{
  "d_model": 224,
  "n_head": 4,
  "head_dim": 64,
  "vocab_size": 2048,
  "norm_place": "pre",
  "init_std_o": 0.0,
  "init_std_up": 0.0379,
  "lr_mult_up": 1.14,
  "decay_shape": "linear",
  "train_tokens": 353000000
}
Each number is 200 + 40 x the weight over its row's rms, rounded and kept within 0 to 999. Layers, rows and columns count from 0. The size before them is the row's rms in percent of the matrix's.

# layer 11 attention value, 64x224, rms 0.182, rows 0-63, columns 32-63
096,162,125,136,233,219,201,192,199,159,214,192,176,228,218,215,198,116,190,212,177,181,248,200,204,221,196,231,194,235,213,170,213
099,223,188,259,255,210,235,205,180,197,225,160,165,203,187,136,223,166,128,226,217,187,175,181,210,281,252,192,212,221,213,205,239
101,181,218,228,168,238,154,156,117,181,253,253,183,202,220,159,211,228,252,136,162,187,158,140,261,222,270,232,217,177,243,172,181
097,187,237,149,192,179,261,134,209,204,181,194,197,190,287,246,187,186,202,238,221,205,204,212,212,154,189,127,277,290,137,178,236
102,171,204,232,227,185,165,197,208,155,135,190,213,207,193,177,179,289,270,188,149,170,179,250,190,221,164,213,196,101,267,167,222
095,221,170,222,193,184,230,155,147,199,229,200,189,203,267,184,213,187,197,209,244,201,208,163,189,255,197,268,207,218,179,170,117
103,234,204,204,243,170,250,158,194,217,219,217,191,151,185,224,199,199,202,143,175,163,214,206,145,175,160,221,233,178,170,167,133
102,198,270,128,128,155,206,178,212,257,195,155,275,174,204,225,147,192,221,212,156,230,119,173,206,291,227,219,172,228,191,190,172
099,122,253,132,210,155,252,228,194,194,218,274,122,169,192,163,293,178,186,219,207,153,193,203,238,256,258,225,199,237,161,168,217
103,182,239,236,223,246,218,210,224,288,217,213,202,219,165,257,201,159,159,259,174,229,187,185,123,180,183,232,229,178,153,187,171
096,129,109,224,170,178,157,161,220,160,188,195,191,231,209,249,223,284,239,238,207,206,220,163,131,251,201,134,168,151,185,233,138
104,267,215,217,181,162,243,180,259,229,118,219,197,210,260,192,273,182,213,178,143,245,190,282,216,238,233,243,232,176,182,222,178
106,197,188,249,190,168,250,229,118,174,176,201,158,170,202,175,210,190,228,133,223,134,198,207,264,209,208,240,252,140,246,246,261
095,191,209,205,260,184,173,223,231,177,225,118,225,208,213,173,164,123,198,190,205,158,141,251,223,160,251,215,174,166,197,233,224
099,235,257,181,173,192,179,214,262,219,180,176,162,234,235,234,189,147,227,232,183,225,123,172,264,183,281,209,170,182,219,226,189
105,257,191,156,283,175,199,156,258,242,144,184,271,187,157,133,300,220,251,225,174,151,181,204,192,262,202,208,209,196,168,153,244
100,247,156,228,165,229,186,203,217,182,270,223,246,178,207,143,149,190,206,171,203,213,183,202,234,197,109,219,144,169,249,182,156
100,145,124,201,220,201,207,145,184,212,166,206,147,156,159,157,202,227,131,204,225,171,254,188,233,203,185,191,219,242,217,212,171
106,112,189,121,200,253,217,201,127,181,209,208,249,305,222,287,147,161,171,198,223,177,245,170,213,217,182,212,188,208,245,207,238
101,136,153,201,184,208,179,273,127,121,217,208,166,210,198,133,233,147,234,243,191,152,182,230,213,167,201,166,174,170,174,180,159
093,244,169,209,270,159,218,233,249,151,208,224,211,199,202,253,199,191,209,208,200,223,198,206,109,205,247,217,245,166,179,215,128
101,191,188,184,214,221,183,203,129,208,221,170,209,231,200,167,210,203,301,229,205,208,229,224,170,277,255,207,229,309,204,113,241
097,169,228,222,162,268,184,251,102,188,217,234,208,193,136,178,199,150,226,201,164,205,182,184,188,181,242,163,249,202,183,158,198
098,248,121,196,177,191,241,168,218,230,184,241,199,234,168,162,206,141,166,268,244,201,222,136,221,278,231,217,225,213,167,174,155
097,240,166,116,232,171,204,224,179,264,223,99,213,222,204,200,240,127,162,125,208,256,224,185,179,93,254,216,177,190,276,271,220
100,104,245,210,187,164,140,242,280,147,147,175,171,243,152,168,219,262,215,166,205,234,167,176,177,197,216,175,179,260,194,231,251
101,208,96,170,336,195,226,202,173,179,179,224,182,259,155,263,218,238,226,74,168,201,226,203,179,240,242,207,195,233,210,277,204
098,252,208,228,235,297,234,196,261,201,204,171,235,214,182,234,217,273,87,297,215,187,144,161,159,175,204,210,209,211,226,218,199
103,256,171,187,136,200,200,206,301,148,191,178,169,168,144,121,178,198,136,180,162,200,183,152,196,153,268,231,178,191,251,197,197
101,259,173,270,120,170,236,215,209,78,157,132,214,200,194,195,213,218,248,219,287,185,117,142,148,266,162,261,155,228,179,249,231
096,254,165,216,150,201,231,198,201,132,154,173,155,231,209,224,247,203,152,136,221,236,221,208,216,123,181,189,193,170,158,216,152
097,177,275,216,239,282,198,200,191,187,238,216,162,157,192,300,151,241,197,192,244,199,156,251,119,179,215,209,241,180,201,188,213
099,234,235,209,213,213,140,161,269,197,168,207,169,214,264,230,196,197,172,224,197,164,184,278,152,130,244,208,157,286,248,140,219
097,190,195,199,199,205,234,207,202,214,191,213,229,226,208,183,207,188,201,145,208,134,203,242,198,255,181,174,126,190,177,207,194
100,207,217,190,186,184,257,190,176,262,170,199,141,221,263,202,216,153,257,196,170,169,194,220,148,284,266,106,184,178,183,147,212
100,192,148,241,209,190,153,225,183,182,194,266,129,212,185,276,267,111,242,222,233,94,128,256,232,205,256,165,185,164,258,139,164
099,304,201,123,211,146,220,157,258,181,167,207,212,136,252,220,150,244,165,210,198,245,176,269,108,203,197,259,130,172,204,239,201
098,236,207,208,149,231,219,122,192,249,160,171,170,163,193,147,197,241,145,223,239,165,177,224,253,203,160,227,252,203,142,198,257
105,234,247,241,220,224,209,221,253,210,159,251,203,162,133,199,212,178,141,216,169,196,167,226,143,216,233,213,164,201,233,208,198
094,252,251,160,204,188,219,201,222,274,243,222,230,264,115,241,166,221,222,243,211,144,166,240,129,169,136,182,189,168,254,151,146
100,212,274,193,198,199,124,165,236,145,199,150,189,238,144,205,222,142,155,200,198,253,141,244,196,191,107,235,211,187,250,197,139
107,222,176,229,203,144,173,211,276,219,200,134,181,155,191,232,223,186,241,153,248,170,232,228,246,227,183,210,134,216,154,209,250
103,222,175,196,166,128,177,154,176,161,164,233,262,212,209,221,220,301,300,192,190,208,224,184,162,241,185,186,193,188,187,176,176
103,291,224,227,117,247,187,194,232,195,181,191,203,260,244,194,231,210,192,204,233,210,227,215,267,171,169,182,70,162,195,195,229
099,215,199,249,217,302,229,239,201,214,184,242,286,202,227,225,186,233,194,219,168,291,240,124,184,209,157,222,187,209,159,263,281
103,237,179,250,169,281,238,224,215,197,191,220,219,227,176,227,226,196,246,205,278,262,258,204,257,111,217,192,180,254,223,179,256
096,101,252,190,244,260,260,135,152,226,201,160,223,214,153,264,168,211,162,250,176,163,157,229,255,187,254,145,189,189,239,159,166
103,283,145,195,272,175,248,214,150,285,178,243,152,168,240,190,168,214,157,184,293,210,208,224,257,132,246,166,256,227,240,244,205
103,192,250,194,188,163,234,155,229,201,251,243,164,201,205,272,192,200,177,199,153,158,271,169,215,181,199,142,204,230,215,232,196
102,231,200,132,202,289,258,124,194,212,236,184,288,168,173,230,189,112,229,195,190,241,258,227,97,236,210,220,199,193,145,230,174
101,200,216,283,218,256,235,201,153,177,121,213,168,233,148,166,204,207,174,185,175,304,192,272,238,240,135,219,178,178,188,173,206
103,234,261,237,144,155,201,176,144,172,191,214,178,207,139,208,198,111,158,261,233,199,150,176,205,159,180,157,176,236,218,267,239
101,214,216,179,246,194,220,144,206,233,274,209,214,244,228,154,176,232,201,229,208,203,201,222,203,163,184,270,218,172,277,213,177
097,192,208,246,271,173,156,234,206,179,140,236,213,147,265,191,179,201,251,258,207,234,235,200,207,151,178,186,198,228,197,164,190
093,210,153,255,185,240,199,312,179,149,223,230,248,208,197,215,256,160,152,185,256,215,189,199,284,243,186,255,118,133,185,175,166
101,144,158,185,243,158,198,187,121,243,182,157,207,235,207,244,160,145,181,245,131,162,214,173,269,164,291,231,260,163,247,222,184
102,161,177,150,272,177,228,220,299,168,189,233,223,144,169,154,127,248,194,284,217,179,196,145,206,154,127,230,244,209,245,267,228
094,249,162,203,173,220,198,209,141,117,164,146,190,214,234,295,187,180,164,205,136,141,211,160,243,180,207,190,181,238,208,153,146
098,214,196,197,151,106,201,257,151,204,124,179,254,225,235,188,218,223,157,189,164,247,223,165,206,214,217,232,202,191,190,202,205
100,183,154,267,186,194,225,214,237,211,128,141,248,176,153,169,150,137,136,178,168,119,224,256,218,124,143,279,199,226,203,272,240
103,207,149,232,236,161,239,247,163,121,272,255,188,240,191,173,194,181,159,230,245,157,153,204,187,202,178,192,190,262,207,219,190
098,193,255,207,193,162,178,191,211,174,124,266,184,225,196,130,158,181,210,233,237,191,234,211,102,149,198,221,163,153,190,202,181
101,170,187,204,203,212,137,198,154,188,143,226,146,177,216,212,175,169,229,175,241,242,210,264,207,235,231,231,194,215,179,189,194
102,192,157,186,267,143,195,233,161,258,141,240,239,182,196,167,203,201,211,202,195,236,180,155,179,163,126,193,223,129,207,180,280